python train.py --n_layer=9 --d_model=448 --n_head=7 --n_kv_head=7 --head_dim=64 --d_mlp=1792 --vocab_size=16384 --activation="gelu" --norm="layernorm" --norm_place="pre" --norm_eps=1e-05 --positions="alibi" --qk_norm=false --attn_scale=0.125 --bias="all" --tie_embeddings=true --parallel_block=false --init="normal" --init_std_qkv=0.0245 --init_std_o=0.0 --init_std_up=0.0245 --init_std_down=0.0 --optimizer="adamw" --lr=0.00043 --beta1=0.9 --beta2=0.95 --weight_decay=0.17 --lr_head=0.00298 --grad_clip=1.0 --warmup_steps=582 --schedule="wsd" --decay_fraction=0.405 --decay_shape="linear" --final_lr_fraction=0.0 --batch_tokens=[16384, 32768, 49152] --seq_len=1024 --doc_mask=true --train_tokens=289200000 --steps=9741 --dataset="wikipedia_en"
Each number is 500 + 25 x the weight over its row's rms, rounded and kept within 0 to 999. Layers, rows and columns count from 0. Numbers have three digits each. The size before them is the row's rms in percent of the matrix's.

# down: layer 6 MLP down (transposed), 1792x448, rms 0.044, rows 1591-1650, columns 112-223
# up: layer 6 MLP up, 1792x448, rms 0.0449, rows 1592-1651, columns 112-223
down1591 107:503539534539496481479552519526516507540501468476503492502515474482517476480491543509500472498468456524512457498473552510494525515465463514512479456459566510463542472540534508498460538492500535513512496491479487508490500497531506513534495540492509534503515494490485495477527506538536535527466519491481535463453495544483514501484468496485
up1592 099:491513536499461524539476495509511497501441522522510475487497503515486491479520531508504491508458485459491497478516472482513488486495449494561528508479540490540515444511532476538477525464507474493491521511469499501498511522504481508517490517489489475522540521480518438508521468509447529537468528495454480489538478526514504522528509459548
down1592 102:541508483477504463497465498481475481485485491514496499464500498531524544517448510535477533513480480549515485475496511516510485533470517524468468507502497562485491474504519503466496493541467520533460512448493473496501504466526472514513466461540521478508515481466523557509469503490498472516512517491471554476533507512531532526448514526444
up1593 087:487444563528472506482539518484484498521508473508489459525473525489524503516513494463483502541478456491516464517476443478498517486508487492490522490521508462509531526470529474488483454511541496485505503504490511506506521536528492503521481511493467494465496437511474468459456516484523502506479479490528472502515528490522556460456492486519
down1593 080:520523522512557516528528481487503503482528533495468488467538501515505515500534510515537527497497509518510470500484522487517505514512472495519493497427548520455477447546492470498517529491514496475458500442508511485496515493452492543481474472495491505521466532486522483524489512498519518524484496514540504482441499510524510533512518511505
up1594 102:509527541519483482523474514537512481532457497510503436495528494450494493487493512455534469477501521495535506489493514526519497507514494509541513525512537521498513446465494520499444506453460555511523491498514483460542475494503527509492527499501470457500505536483516471558530506479468492458492505556526511490504489478510523527500471511506
down1594 098:525476525483505507488515487489499487529515510494544479529519539495494498545483531456489483486504482525505519512531500507511505521503473467525511526520523484503530509514550510472452509518498529556426514507521514542501528480530479563499520558522556471496503514520488482502524528479521471493516482475533515507470508553503536485501476474498
up1595 102:539461496500446457507529517467524516517492490503510546473551483488483508475525533504501490521483532477517496474480525460534500477467461511499523539494521545522492478518474522504472512480453572524507480477495488481498551477512489497452522522503549490499482482575538508481503460494482533483487545513526483516506466495478515526516492523499
down1595 109:498476498524513513543490491493480526529541488516507532492529527455526470494478510493527474505512493516524483487549531516518506493480501514441489501490471556526517481482503490490522525508500503491506485478502505487512500503518476538452526539454532449464489513547538483482482509507521450498507504511507484478522499512513476513479526488482
up1596 102:472493567488477530499544510473476503510511482534488525518476508523484475499501494501521485461502512535493499480496464521494482532464504467468501442480475552565458505474521477487525490513551468494502498478470513515512549478472514504524498498488489496508506504484441528497520535484494494508465513520511518490534491560462509540532494499477
down1596 094:504501464498511486487478483527523461443544503514515471485489528491490514532508500537470503452492487499505533509485495493507489464505499464521487468513448493484486415503547464495488484472540489511532487419516481514487467486503502504536495477482515483467486493500497511532463495501496495478527490480521489536545498496519513492470516471527
up1597 101:515472489499519495492597497521517503489480496494481484484479553515502508469487493509521516531446531511512541511479478492460491517493521532470504496505519486509516515522537507538518501489462484499515498519506531476462504486532541505477501459518490475523458504543496526506506500497501522452505463531527522508522516499479512502491509474520
down1597 100:517491503507471504477435487504452508445494502473525499498461504485478489457466554490505481497475449469498525489531487511502520442470522512503499467491500518491467494506481486491533550525542492460470496509502551532526475472519516519496515486496494528515549481506516508461524537510493454465532523486482501488464496466526489479523488571479
up1598 103:509449554515499519512498490533504474514508501486477512479542508460550480541503511499556529527525518485480478454495559507459492525490491454486512502516522507513486469516520463506427511464523498492499495511473502463500468481534516501528480538523515514531521524463462517481537469495466546522542480466500479512496517503482523478486513499490
down1598 106:489545488519536505456474574506475529537534524512494486502482532491484511502503531549585537507530502510524540537486523518524511508470478527477471488478505490525508492479508514501509480501488467484458519556483546488481483485504476541526527485494488488497501503507492509549522472550487495485477498468452514460524526520497494509480482497503
up1599 108:514548535530469514485538512493495541517487524522502473487514509473496539476549548477466482481496530553520510515515468494483462523499468503502495500468536442479511486547457499506504516493490518508530502488485483484511499495509498516497493498528530521536438468502474518500489509512476474510505483497503492508488483497484526508524501497541
down1599 109:501518464544540514498511502484522446561497477513503511475497517477488498513475513508472497462498512480488500505502443497488509533515463526532543516440495508498521521500519551479497556590491529466524502470491552525511517485505497513531507506544512518486513484492511506520506505463490443459489510530508469469490511502531506470492489476515
up1600 103:526484509553467493513496521507498521493502512508474505521519571499486464490463474504519474511500458444538522535490532474458497529482484480504513470537496487477495518532508496566500466507531516466500536516439495499508472517516511520475506478471507514456476506541545502493465455495469499482524453525473527498517497532515496501525533484461
down1600 102:482496498448547461473477496511472508491528506515470516536493526520456459492506440485514476504525523489471490516502536491493526470470535480490518503532469546469492495517497496475503505500512483446471474477517557513464486470501522471461472496501478509512513523439503506521525555475471509537463495527486508485497522489492509448550497481501
up1601 106:509528503483445480537488517475556541511474495492507532524528523481507512483516470497489485511518492542484502471482515527474491496490525473532465499527474530572519486516524534520475472492503483515487541493527512500492518497528510497539544512519465511528497488472497471495453493481492491483513520499505490478503478512482494519536500501470
down1601 107:553546550547482487509540527512534526490454489499514527499558483494511497439558539468513465480530491497474461502518461535499553501481546465488449509506488468496429495501467527521533555505497480486497491509554498493494489507510523504526494505489458498524517519483496514501485525502511493512485533437511462511511481440500519503499509520449
up1602 099:474481471479498475493483526422517535524532496497456485497517521532472503492544484517500562489474468507506522500489503506499447488521525485480483505463452503472491468475500506528512474502489504459471522513510474502505492493472501537516525487476478544451461480542499465527494472531551470475508515539507529512513471493486511518500509493491
down1602 105:491474475474480478480478495535462516561509544486502479458485542487521466523480507490499497523468492484519500484486513464514504497493486533509504447484493458517463485477480491457483505483519530554508501508490471471469471545549504502516480507522565527503459542524494510499500499476489519516526490538441507517484461553453534539520493515487
up1603 101:549499507480469494519507513497514528500465464491498506505510516490533480515513522512450505498505493447506474476510524478471517492546502473508488540502521554481486506483495501498479492457458517483515529485480533495556488479513453504508474489499519550503506475467484438476544478498445479494490481515524466544487498480482494485460504526513
down1603 099:513484512485473479502500510501477512463543486505464514475431462523504522543513505491524509508471566493518500505554482490509534504480515462522477476533493499504505450498451503489486456502511493486487542471483489528478510502511503516440494507470484484489502467498484530484493517546513512470538490530518556492532535499506535515507457494502
up1604 096:518471497470494472520513493515522458509476514494529501482473513532479537487508499489509517524505529536535512502491493502519476469485507531543490497463565466514526515525518511465492511478473522465481494473527548477522521513502522531476498471531500490480475496442523528465503490483471488533467509500497509475532486513462500501526495482534
down1604 096:502492504537501520475505524493534528503522494498527471507531486529537510512497489493489502542549457483465490507491488501470521474507515468509517498480509474502509487485479472490443500520499512476482453517491487538512495482491497508499551538461467509472522506527487503496491507526524513487508464481480520499479520511490481537474542506466
up1605 103:480456511492459508456560455482514464513491466524503468498537497536501553504522512502470496472546507520476531503459482470523473482552490534522493496481490492456529520523535487498515467522511501515510487472481500521484472519451519529561504497465549545491492503507503516483477509538526499530499453478513482525524513515432488518485523503451
down1605 097:497457517486513458491517505497492499493491553476498482486541488474472482508504541494471491478526508487512445513521499489504525528549498482491497548470497493528509497528512557480542483494495468531448486446486509496485441507504476477489506494503494497492517494519519524511491516449512524499512487460510522500477532443523528473544520501522
up1606 109:492520481483482503487548500524475498520460528504466486446500530474558443496463507538486469495496468508478476480530482480476480480528522557515514487503528511483520514500490471553481525498486483449508517550531504492494484509538512502488490453464476486478517504519579511476446486479485500493502502493527483506504476496508528453485485508533
down1606 109:480492479506484467485535504509504511542497503516510510549484477529502494475498500466536505503493503487561506488455530498514484471477475467453491478492480471516509541500536504517513494471545512523439509494479435545489504505477506541510510514504538505485514526500476472529543511496481501505522508514482513512516480515471442530550516505465
up1607 091:484497530426513526489472487469530515485485555544499483511490483510551433476508533494472464483576497508494488485501501541485482530509469481502490495544458467497501510536501510527538457521477506507502506524500475529491472489482483504504494439514481482515494496479479489462468527493460506503532514509508538497453465489520513459493499481522
down1607 081:528493472475514491483504550494428500482506478509536506475503519570495469505477504502502489510520512453495506484469500484507489503487524464483532565464504549501498517458480471457474522521462468497533495484511513532497498461471493482520470518506452518502497475508500541500503459458459493488475514503451469478496497480510467497511528485501
up1608 088:541488482495513513468490482482473541526474515525468549502543533500517474493495461499532539494438490563492479488486486508479510496520506490546474478480576513470516507518485495521486517515488500481467489505450514504490485497446495488526512523508520469484499515494488444517441498529467478499496521497501541475466478513525539498478503495515
down1608 086:502528507488457537516488553526479521481514450487533491540526490500496501510488517503466462485533510427500495459487499514541466492500486486488532471500496469485499502496491493503523505476519532485515489537528490540525502503504472517474495510466470511507481536507477503538523487486539534516535528481532478517538526481472471508491505510487
up1609 090:465514501460487498496521484510507550513496487520495529484525563502493464479517513482458542541512478463474455466513496513513512494524489547498542502480468507467521470493484479458528483498478484515501499515497510535521477477466551462542494505497485496487491513508526508540500522512519496529505484526516510478545453503506521531487585532546
down1609 085:537504485549528498523541465490477489431484502496496513453505508510509513495495486484537495448538509480509516526501507462484470473473500452462501503509514503489503497515527502487530504491519484521530484532512524472507497525498488482482491499499552523491477509454480507518544510491492523512526484469452525493455504494506518510450484474472
up1610 098:527485489534536514493547488503482524543515462523479512467511467532495508498507496517481504492449511474552529504476513516528522485496478504503505518460535479487514517566505493490488474499513507468492501546494484493506533517460479545486480519506512503522489505517488463521464510509501517551519495478481506537486505511491534498498518479470
down1610 100:530493552514453464524505539485510515539504484495513473517491488490479488487490514482503470475469458472484533488541519492461513534485467549563484514525473512538513490514533506485527503518491485488510488451485495486554530502471525492501483489497531513502478505487495513500509505458525499475506463508535489459499501477478482493510463517484
up1611 092:518472520487498487468490540498507501488491473550497508491498509467532509533542477511493501480504487493510552482514503523488507493493454466485553493515475473502522517495502483473432490496457526530510463493474493497449483544508494483489513463570502469518493514536499493559473537524498505499538515531514512511526483486455485465475530509537
down1611 093:453494459530500496515534487481497446519497528465487514520504483555470570478485468471517522499497506498456432527507497450514457530458484494493502553494505548512503530477531491524489525514543481510498512491540508506519520500487487480490497496509516463508510445441492470494440480498482510520470504436477514486526502496488487516478539486474
up1612 095:532523515518498507507500515511505491521480490501507491514481499506487554499474449474524509476527491525490498521504481502480492476480450474486491502481499444502555491516522558534503492479516471456489514524485485494518519523497536539497543509496472515488511477441471495473497502510497510549489536537485497481470489513518496514459511522505
down1612 091:498492490456515524503492453552497482458470460524486493510523531547457487513484502490516500549462457459457512515519478523536540525477508520537547461513531492493477515491479495482536469475509498505489464476510509522464540473496476512491502464501512494500516495498512542486506481468524507484494460492530459481466500480454472471535537466448
up1613 097:501480526484503519508530497502493557501421531549458465521526484519520502535502512482488488480517530488518504484524519542488503534488474525529500531477541534484492512532497491477528519520537511504501494488490503440524499528472464487508488537496490482520477488472526477483535502497528528513479460525500482512513508504513501500452472515565
down1613 095:493531485485518479504453464473560480480488486515559528505527495533509525528467466503432499493483539445464498497508468510478553534479495525480477529473510517553509510490479484484485469526519462505514473402538481492492520435530478486444509458514493535522540556506519488499477504488481463471504548482490465534489473524494505485478501503501
up1614 086:439473493512469499511525540516469483510459508520542491514485537484491544519519512480533533545514494520459467497476535507542461457480500491498484502515541482510475519525520520505481487464488495483516518470506478455489484512513501521494509463511543494519501464498528506505514451531485502530480541521505510566517476488508534502503496498506
down1614 087:547476510489489516478470446490486479504483519486511499486519474489493479489537495495483490472521491527534504457529476511437515513505499505507495486475523507475481459474472508466524509539515506496490497476480532492475468553466495474504497535492503488531495538491506490505511546480493517492499468543492546488502512484499552507500508510457
up1615 084:512477550540501511515507494532547497482507489496481493450525500470480487490512503491492483516504544514480492479473524495506486490570484543541494462523481472475527489493477489528550451452543518479477453497444509554472470492479458480480550526499533503496464522499523522505527512532469489512517492481525513486526503483541494504490497489537
down1615 082:503511460470444516524493492452478476485543498526512523555510491503510539526479497486512487495483521516510492484522540515450512499513490497554515568489497523513478524504487483479495503535512479490526506475499455504496519446479457487526483527518542469478536444520473486480516514523512506496477535480467494497508511502504521516472507500536
up1616 103:540514485537503497495498542490540516532433557482512467473477523489520447460556527517469445529515534523528490449523507508507496534471494514490473525510531439502482447473528487481471480500541512515481500496465461469530518506516512496457500500509494468533466516488510471548471514513477520556485518479486498494482483504508515490474507513533
down1616 102:485536509503462512484526469497513529520547503472529506475452497512493504521488449512493485483430492535470499492516507476504515545487484496521476520449512547524493477496528511496486517517481496513465498445453520502484507519522478500462475454477468505483514499506478522524480505483504506491502502524500498513513454524469505551463487515508
up1617 101:519481522503541437509512497488523518503473513497494472491485500494507495455507484481514452517538507479519507494436475499540474541499478481517516491540502482497470489493541483505502491501541496484499476465547476510509506508498500500508540448515474442531504437488538464477537509466510512519521503501514506470532492472487518488504507458493
down1617 102:502529504481478539487530481517507492548510436477511529484556471499488517491494497525540486513504533514507523455485536495474506464516511478506500480509565549525545485518497522475503492485511510477487474515513527565513533489561481455485512497521510525505441516505519501509515511485526496511472512471509484485484512502472523519497481489517
up1618 099:532521485511487518506520486524468529492476510484462485494495496508534465490492492536524488465462485454479504502448522517522551529501463519510547506506504495539483489472482487554513484528498482477474514493495554473499534454495481517489521479551466485503494499494501457520469485475502482480510462530503495506552484518518506473499522506494
down1618 097:491505460462502471502538492480526517501468535519509499510509496482511492512541526522524488483464475483484453467511509540505524453531469528485488477523491488482520481490550506514511478531556512512519476469471469487517511476523490518463493512478515523515476447504433490498498502485505523486490535515536496513495503527514537528486491471545
up1619 106:534477480540498559499509500500486501497531511474488509502544524507486447537475531515480471493495503528514501521481486457572498510506437504495544498476488470500505510555508536463451491481496517493421531546513528499462503477512528514478474482501493491472504482509485497501500524490477470494546433486551518499528469518499537515478479520476
down1619 107:496462501488491499525474469463488454473533538477538473491502488491480449520463529524460489520496485552516472494513513459467519505482510506496541500529513530487495497491481477509463504481471505488520534510543562468495495442483467509518477550439550511504474442496500523495481497475486512508528480530491465512521489467541489501510506546521
up1620 090:482540495483501493492483505527472530495486484494515463502546523551485492516507487480517553522531492518446489528498542475513491518524490463482503514534520499537542513543539501473471531502492524524479528480509511487541496494471478486516492514465514489529438492541492476569475440510483513529463508509498466459559488503519532510519495518459
down1620 087:490491510450479491494514480464499457551516501534493498512479523485517482507514507501485472464445485546509514456541482512502439498512478466509506441491510518537515451470502537520501515519521539500508483479481436516517481504487506490484545529503484494445493531463517496516487522469507504487527478511499518457479531496526527487526471470544
up1621 096:476528531507485448536501489447491536502526472479533551521490506502490481508509500499493476538501526487538490480473511502540493508528477511499553507511496450541511488517512528499506483468481518480497511491551485529498516478481521474515484515502485510518506443527499500517482508511548508553524526496521505499510491497504525527530497507488
down1621 100:507531461480517508508468502496474515501504469523506469511501507518519495492507451513503502486513542505467488483468512491480482521498488506459499473503544551489510504458457501476479488525537462516512469500509495495479506512478490533544509533504514520496482504450525460455461484461511552506491508489497532510477512548507514495493519458519
up1622 106:454502480488500552450491465523556478513474495493472530489488513520510468496497496439515523481527523527462482505509496498519465505498502562504530487499505508546572480517463515524519481527489501493482535514454446530502533530469521478462530482490527462498476512512523476528485511492491513498446535516516515499524456514481546490478533477537
down1622 104:537501474480490476497514528523517483463489503481516513489475512451492465473550480516487469475512483474499517526482494493470507468478524461450528509529536515499473489502474488511468526492512527482466549473540512478504478487507460470503447505460472562517482462498483545467512519507504516511510496528464475489487477505541534493475503490507
up1623 105:493511497449480447538499474498505537524491502515493544493502517492490500528501509509493455452549506454525545543485473473482517495494497481534540506509502516541543477523512483549484513485496497500483552484505496488463500504551507532546523487493530515497500463516494489437476508468491465484501491481500540473532477551474485515452500512524
down1623 112:480532502473496531520506515442498510541497484520520515496504512490498502530489528529492461508506497493479509493509513520584475490477535482493470509545504501487464477486468521489530497515514496509509472523485503491538500530493477477509550472489485492525528548507509443536552488538511505508471523505527475450511488472490533485487487518541
up1624 104:544513531465511487489560499515493500501497477463469477484492501485496491533525528479464492505535493519483541462525522519521467486475502494476525547493527498497501480532497491494494489503465483474486501529492532490511507443545490491518515567503520497499517499472459521523509516490520547493483466504500472502495513497502511518498499524489
down1624 108:522545529511512505461506477516438515537544529514518477520488473478526491494479521482510468530493490470488507511470511505532491541500479515461473517490535498547457503485506510448499525489471496533493500491494485518545517504491460507502466540480518508482472559531498526542527494468473524489501491505480493513477492498501501502498494511482
up1625 092:510474527505492490480511538452535520520456507528511519479491577567471495503507534501497503503517495501483503478453477482508550514492449523530521482459496515497476487499466483525481514517509504517471494496496542503483507542483497518465493501473459500509513458457507510501509512529518489552483536514486464487535514517498513493470514477475
down1625 096:521534468483497524498491487515487527505509496519534509497550503521503459523507495512536461477523503456517495497525492535454491471479463454482515526531538489493481516475554492454503505515513477515545485499523475467525538513487474503530538453509513530521498514498479539480514476493512510478496477533501502540503475501510478499465514475509
up1626 099:519521520503514519529504496499496504491486505489455558537560493481538447446499556480471548516515524553485470434459498541483532513552533547540471471544477485506519441501474524508503501490475500490459500505473529501497477465521479521512507511517506476519479519466499522462473513522498489475515481514508495491515486480491528467507467545489
down1626 098:532509505518482508516449473459471473460543463492533505459499505520491512498493509459500470514499514488531489503526492459521473559504501499463508515453476529493505552453487513484501512515458487487530525477500523545460496514443520493500525523492575459490516508465476466497443486494514526547469481501528506473495503493526505451473476486477
up1627 107:501499504512502497490570476491499521519520502528470539488520516455505491497505501471499534500487509544475507511509500518458509519481493495503461506516538501474486536533559480500504484491520509519504510489479485488540487493484504507515494500516537509545461465465491472491497520487499521522477508510537500484494434529541542509525481494503
down1627 109:509465487494456564469525471489544520524455485498492486513466538471473507539515476536472490505510525504563534471513504461524480493516473513551500490493512521521531496468535495502534499521472463522480481429479530490489476515524472496514519512510537495511506489507506503532525531458534498493533473491527485510468528500479471529493463465510
up1628 101:493505506526493498484504508489510460484534549523505503483471482493491480469517517531482484529535510525492504488474511477515475463512426495464571514506463425510524519482556489458502472514515474509504514512463504507490517475448531528519540503444493506485494498518469493473501526494511471535486520535490494516489515515508498493485527504461
down1628 094:498509498535496513531513463499525458428521466539478513521545536497513474529504472504469508535472504502492461516494509492499459534472489471495471498525532570508473509507520494498500513507476449509463504454498485464477522504496487494469486489515479511516480455484535472467512505488487508489500502485527511502485475485474529494529501497492
up1629 102:508478515543477502513536468495504525499465502534526470494517536530503471483493507491511463489513420474509517486491536527506511511557535506532511466492495487480496498479494498484495494521482501450490469513508488497475511508501541514513492481532475517505469518533537488479504494485529497524480531526525507508494488508482471418502541503466
down1629 115:487487548479507530479511512491512480571473509497503473520516474521462481498484532470493463460518498437487527481452517515479512476508495489513538491495509482461505500499479463494488511485522467536501480540492491508497481500461518518497498509447479533531543525521473524527543534480513529523532516516461546482491514501500521499511449508505
up1630 081:462470537478503505480519525525493531517493515508464559499528482515513518512515512476482573534514528501414516494459524484505504503509501501499461514467534479493465561531501493532521470471519465475472498514496477498496494481468500508507466491514511452522524499469460470525528478524489510503485491501504537519487502481529506469527494506503
down1630 083:552510507476454496510511452508514526517526498532541470506473509452498454513500473488484430494512485515547506481495508534492522525504491502515493437520474470479544466486458488505452497490528495494565509461504484527499445521527488534516520469530508488477486506499499531509486533485474486499541508502513499493496519489454480511471527498487
up1631 095:446508516507509414527508524482513493491471545513532467467480481558473496503547494478485454520518495513511534508506478494542496502521498525496554516497470485522503517490514491488531488490499477471477504503526478504548534492498517523528530490481483500516517452501501490522499504507498466494501506479499502460518540494465465513529462474484
down1631 094:494487459525513506472472491493462558520497447471516497499512456462499512511489443532462476488520527513443475518474456523476526555486493426453491448506567508494505514484500501499462509495504486497466465538464483505467496514448522521517497507534519495497502547487506478510502494488499509470484503486546440509460470506524532449506515525513
up1632 095:520502504511523500501492505479485479470502520559493515491499528514499472471483505526527474503503450465484504516492492482479459507525496498478558521502450508467502515544478522509533497515539541480453493495500513473521473501476537504489510538469520511495480489489482515531499495495519499474532512488491471509563515513481472497492500549503
down1632 093:488455454512461491484513482450489550478504470481522524517495471485512481530496506499534453504544541466519503496482511551488525475500502462516499496480507532541503509516505518474511524487463494513485504528496502519491465538492489512524470519508479532530475517481499518528512513481490533481510488496503483475496480487493427519473457511492
up1633 097:531498483504541494561522523521513497503484518497492486490527570493527498437524496480503532513486474526547524494515551495515513516523471568502494464539530457495522491491482518502459475496502527486495504498474491492507500489495493526483535511521524485442492525485495470511452511498528497496481479543508507533485464475479508519551500485488
down1633 099:483531459506535497478516533507486510512480511507462494496506492498547481503525477503491532454510516534507514500534544541460504476485485472483450523486486477477499553547489469517490480496496458529531468560510501526484542496444491520520529493495502520503522527509525475509514506482505466510499481515498495512459456499485503503488498465475
up1634 087:446533566478458478508545465475495506538520529498462506502483512487502530497494480499504474498489508519487511502521501564491502469482470517489498484516489502514483464484519504477545490515485518519502482534515492507532534505471512477507515499527539496485487481507494496513529527517497502507516517471473496519527532513499474498520513507510
down1634 089:506495487495466533550541469536503461536500524474512490480472483453464464511454498520474509504504499477528507519483502464486508497500493522533493475518528474486526462550547464488495505466509507510484503501510457460475480497498471524463479462495517510543450464473469510470506505487519513508482523501532522528511514505495516512484470444460
up1635 116:477470501491533490545487532538474484503504501551484563494500491561480514517491493477530488493476512497505509498501495502492497534506507579491502523504511497521477486474519493485474485521542519506459542461522476509499545526473489484481486497510530516506489500466508477470455501506484498490529505464527493511511437525485460472525519515530
down1635 111:473514507519508443506468473505488483450511498482540490533491510521518532539507491456532488508482511477465432532516486520544496519526523531466487522499507478501474522476482490498500523484518518484522517460533450538527503495491526512481483493492526478490538514478496510533483483514478533500541499487504479542500467478495467487490508516539
up1636 099:528529474493491503490504485497513516485528527532487478534530499496515469522489492498494511476474474467499499542546541481478478505495503517473513552496501477464535521486507458520495504518474500463460498451461539471488543512485515565549515529474487513475473491518476526482463488498451479516510477500532469493487473499467495492485468504524
down1636 101:523504464478490538498499528458539482549486486499488553480487495532483507498530513479485505481484514454484494476487491498497520522533441529491483507522468474503450490507488536493530550505504499490502495517469512484514517475464476520482486482519531504468495495502519498517538495531531496522496523510491478495547497441530494515521467503488
up1637 103:491507487509479498556485472483468496467520523505488494545522514477495473517481501491506538528487484500451504505504493561506484461546523506503465503531534513501467473488501487482506482469520564472474507495470534452520493499475528534539524479509479490517483459524444455474517522513531455470510466522503500504498507561466489477518488541515
down1637 103:501471467467555492450493491494493541502500486477506519487542527511501523470479472481506478501549525524503484510497497471455509496465469498482490512520470510480509509511527488519464557513495495488449508504531476529467516511495519494519495478485498484499539518524516490497501540495494482544547484474512477493516492491490524538523481497500
up1638 103:488517533498493510485494515519531501517466513533524498553509466502507511492523530488476475526522503439461505478513503516511517474455480508493468499469507511499484456499546481462530497518541476486481460486509474515501530499432520500506532517493466468520522516473535470516529503475496501506524513487489467465518476553498448485528501504486
down1638 101:500486550520514459518494504488514491443472510550495521489478485476510484502490522489531529528471509463460516522442518457517483536490517513497493484433532480495474531514437499505510494524507442479484483473495556516488471511538463473516486500536478490509462522497477533490505545511472472508449487550488486517545520488517495488508493470489
up1639 104:473500477532507473515555507494479517524492528502517469503533486525507519468526527446538502477500502479491481476473544534502490454514500534489522530509536508548506492495509534551551515477495495521486485495533494502520515477476549506485520493507517485500489484466518504531521500516472491538448492529531456497519529495520531502551472505520
down1639 100:535484508498484506507459518505481529513499476531509485497506494531450500509525497528492506497490451515520495499550506497468496464469492523489496475503543510498469489498467448526498567488467483469489476510512559502501464479489505509510500519501522465509516501495516489495490520498489519478517497502447461530470535464515529481474484513485
up1640 105:499447557487494522477512476521521510507518466515444576465543466472500507475495491475533494501452502524504526469487491471507493486472522536509495445502513456494504457499492496476523501512518527522508506518504468516526512552464472482499522433520564486535483516514485522487526520558475490475515469518513503528528508525502543490531476507521
down1640 109:510513487523492496464540509487491492506518505505432524520523486519490510500500458525549482483502495506540495464475488515499520511533521464484504518505497495442498566460487511504487519531526468481506484501508527498486488535503462504461526521527487462508506487523490472470528526523496487514501518516480505495505478486482513528553480494474
up1641 096:510482501501522474478506530514504528485514490491504530502577494489473477459537488561525487511530538570492556495495498459507481527497509494476517512464483514480504493475512498541484467470540531509483512514486514519519514492509488486494550476523488464512479469512421523521510507520523487488497496479510480499534463466477492499460512507482
down1641 096:495561490533461502542500496526523481494506489512500496475503475485485489528485507478517543505504508496531521503520488456511499483528507469549475469534532560510472511488498500513506497516507464476522473484519484501511530491476465511506469518436465508451494505485473523493507477500498481484512494521482493484496499507497480467489478479470
up1642 106:486522489492523494456485486495480584482508526540498489503530468489489500496504528473500527508511537473411460457484491499512499520494516476492501520451496533523529474523485498497558537489531507501500491497469505516515504512479492509481485504445480531531467472490445466518482501484465510453505474550566513472481427520495492454520497563534
down1642 115:484504530498494509495491486544507458459538540489492463502461500496493545499497473499507477513546465504574551479488511448464487513510525518492514505500531510495491534501517482532482536519550526501481466474493525500494512491514493544484459543524495512515501528506448496490525467503532472494517500507484455477527522544471548509487499495512
up1643 096:514511498444480502488543516496518516507523496481487474502552498511522456519517489464473514483506440498475502451494486537505507515497535501548467507521463436459511502480531514501470523522532541489486552486493447496498475505520516513520513537478487533456524479505506466459504478527488463535512532536532484499473465537486490475474496488504
down1643 097:505524509492485501517502510476528477506524495478517489451489502512500548532500499510525497503494526486464493478495545466430490472498516519503477488482512523521504509483495492479487497559480490540473531469485489489534495497454513501535497505518521465512496578550503526507531528483545453516511467535460519500498504485509502471510502448486
up1644 104:530494486532473510498496506503498541507483497479473483487532502514477502491547501494504506495476539502490525450462500513481452476549505504486516453461512532504513488507500535522459464523511537529497492475471519448492483479480519518494482554479538499501529440520487505482491519496468485462497485558525539481476483506478502480515484504492
down1644 110:502503526491462502510540463454500498530501455481497513473536467479499461482511506531537516488521494495513491494533477480499532500493486540504478537450478492491460508482513511504507517484530482496493495483513474501503469516528492544487453483501470536484506496535496549498535521446470495522526538507469547492472537519535485521456433508494
up1645 101:528508546469452467534527524498496508520502486485505527507517515490479510519487497512475532528529459521516461467463474508517487502565469529481496522532505520509516456560496511520537466526467506523456503535510527458495516502489507472498544521508526513497497492480503486526535474509520499509491511538464485556528482506497488500493531525524
down1645 100:543493460496468485515518531467526518566492486516521488491528489466458519472487533489517491478516503481519479508495506533484546480495479502496474502497520496503460522496480533469479569515512459494497473576503494488501524495507505513535488480502538496513496527550513480534505505496452509499533485489464524489489503523502516525532466511489
up1646 107:469520503447496522502529521502512507531502523505502499543524498480513502489523508468524495506470490483484525479469526517559529474512492510479516508530500493569533509484529491445511488484512531523509498491511457508525491493473523503534486513495492499500493481483479491548524506513536493484561548500514478538452476485503543508483490514517
down1646 104:487515485510506534502503481490471473489489528505504518509500559522545524505479437537455444513453470500507516476486483524493478488493541554550498564505518531506507487505474532478519508459509477488480463491509513546489474474497529465502539520483519471540473520463497491494475490495497493539518501493512527510504541480512473490544471511480
up1647 100:496524536463434506502488500500522501515468523503514488525468451502525485505488481497523482525493525465560452460486525540461511492515466513526505504489505439536486532524521516499504475487516542460501513525494469457520557469481520475474491498511497490489487496474511455523498458507472479535539504494491525520516482516511469498491506512526
down1647 095:472508460540540497517516475502509472515465521518577532485500540533483510517453507484506472522503465481502496472505549454544469488460489479502464517523486524537516518489480454512444506479495547484513532450476500512488508472516505509538479484486517466480538500483498545507455462480510545515523522442505517503508482560529493494480538484536
up1648 096:535552512467494486509497490485470493490473506512471522516490480467480531505500512493503475498511517563519495516512515481487537453492478494494532507454483447540565502545487504518495527506500496507498493503500494505523488501482512530530532519493506472515470522484545510475481451470495503486522520429493511487484453538468473457521537534500
down1648 095:476462470457492510490545552471540531437495465494502497494511514516460496480483485502510519525512485481526508448471489529506474492541495525513494527475462469523501479502520514544501527507526477481508543448484489482493491468506521513502497470461517530505492450527498459496490512487486481517482504511519525519543497500510559511513493482446
up1649 108:456538480502485483529523518512500502511516496527478492487529480534522460508544498540510483518502456497503516514489476489477516501485476493483497520553510516446502510522514474471496526534485501498467518507522484505470530511497516510431491510495537534467462520475495535502532493521485523496498496509518501508464488472494524490511555518473
down1649 105:490485469537540474488496470475530483492486464520530507458504491500490547518490484534483516509515466511512478481508515495506494484505514479519491516493502526509490500515528533505500524470484496499484528518494494496517531508500496473534544484492485540517516467503497479523439492557488502510485475504461481560532457491501458498504518482488
up1650 102:485472566522432473519511434513497438483496491526493477523543548490499523481528522498509500553524529508453488465532493510539507500522515518497471497496530505487539510496503436480509469484459539501509483518502485445485498492514509513473519546503501492498494501510450499482509489512475498513490463518480509503500488518478473460514493528479
down1650 101:478468473499479503457535499466537511467505506490523490493521511500471486506530497492528507489471518499503530498478500512496505512460503454475542496464499520459466494471507481481501529530519509525573464480528457515505485493480477491487529501533522484515492491476528495464473503514547508509505510546494519506465500522521519498476411500462
up1651 103:516539481534517498526525464528499495495497510559493524505492510512495519501504497467471567507519504486467494501479529516503533510501478470512489524466490502508480504504484508462526497506468480474482502512486475467523489522489510568515502461489480514528476513495480509473510519498502531460460517470523496490517525542478541496528501483498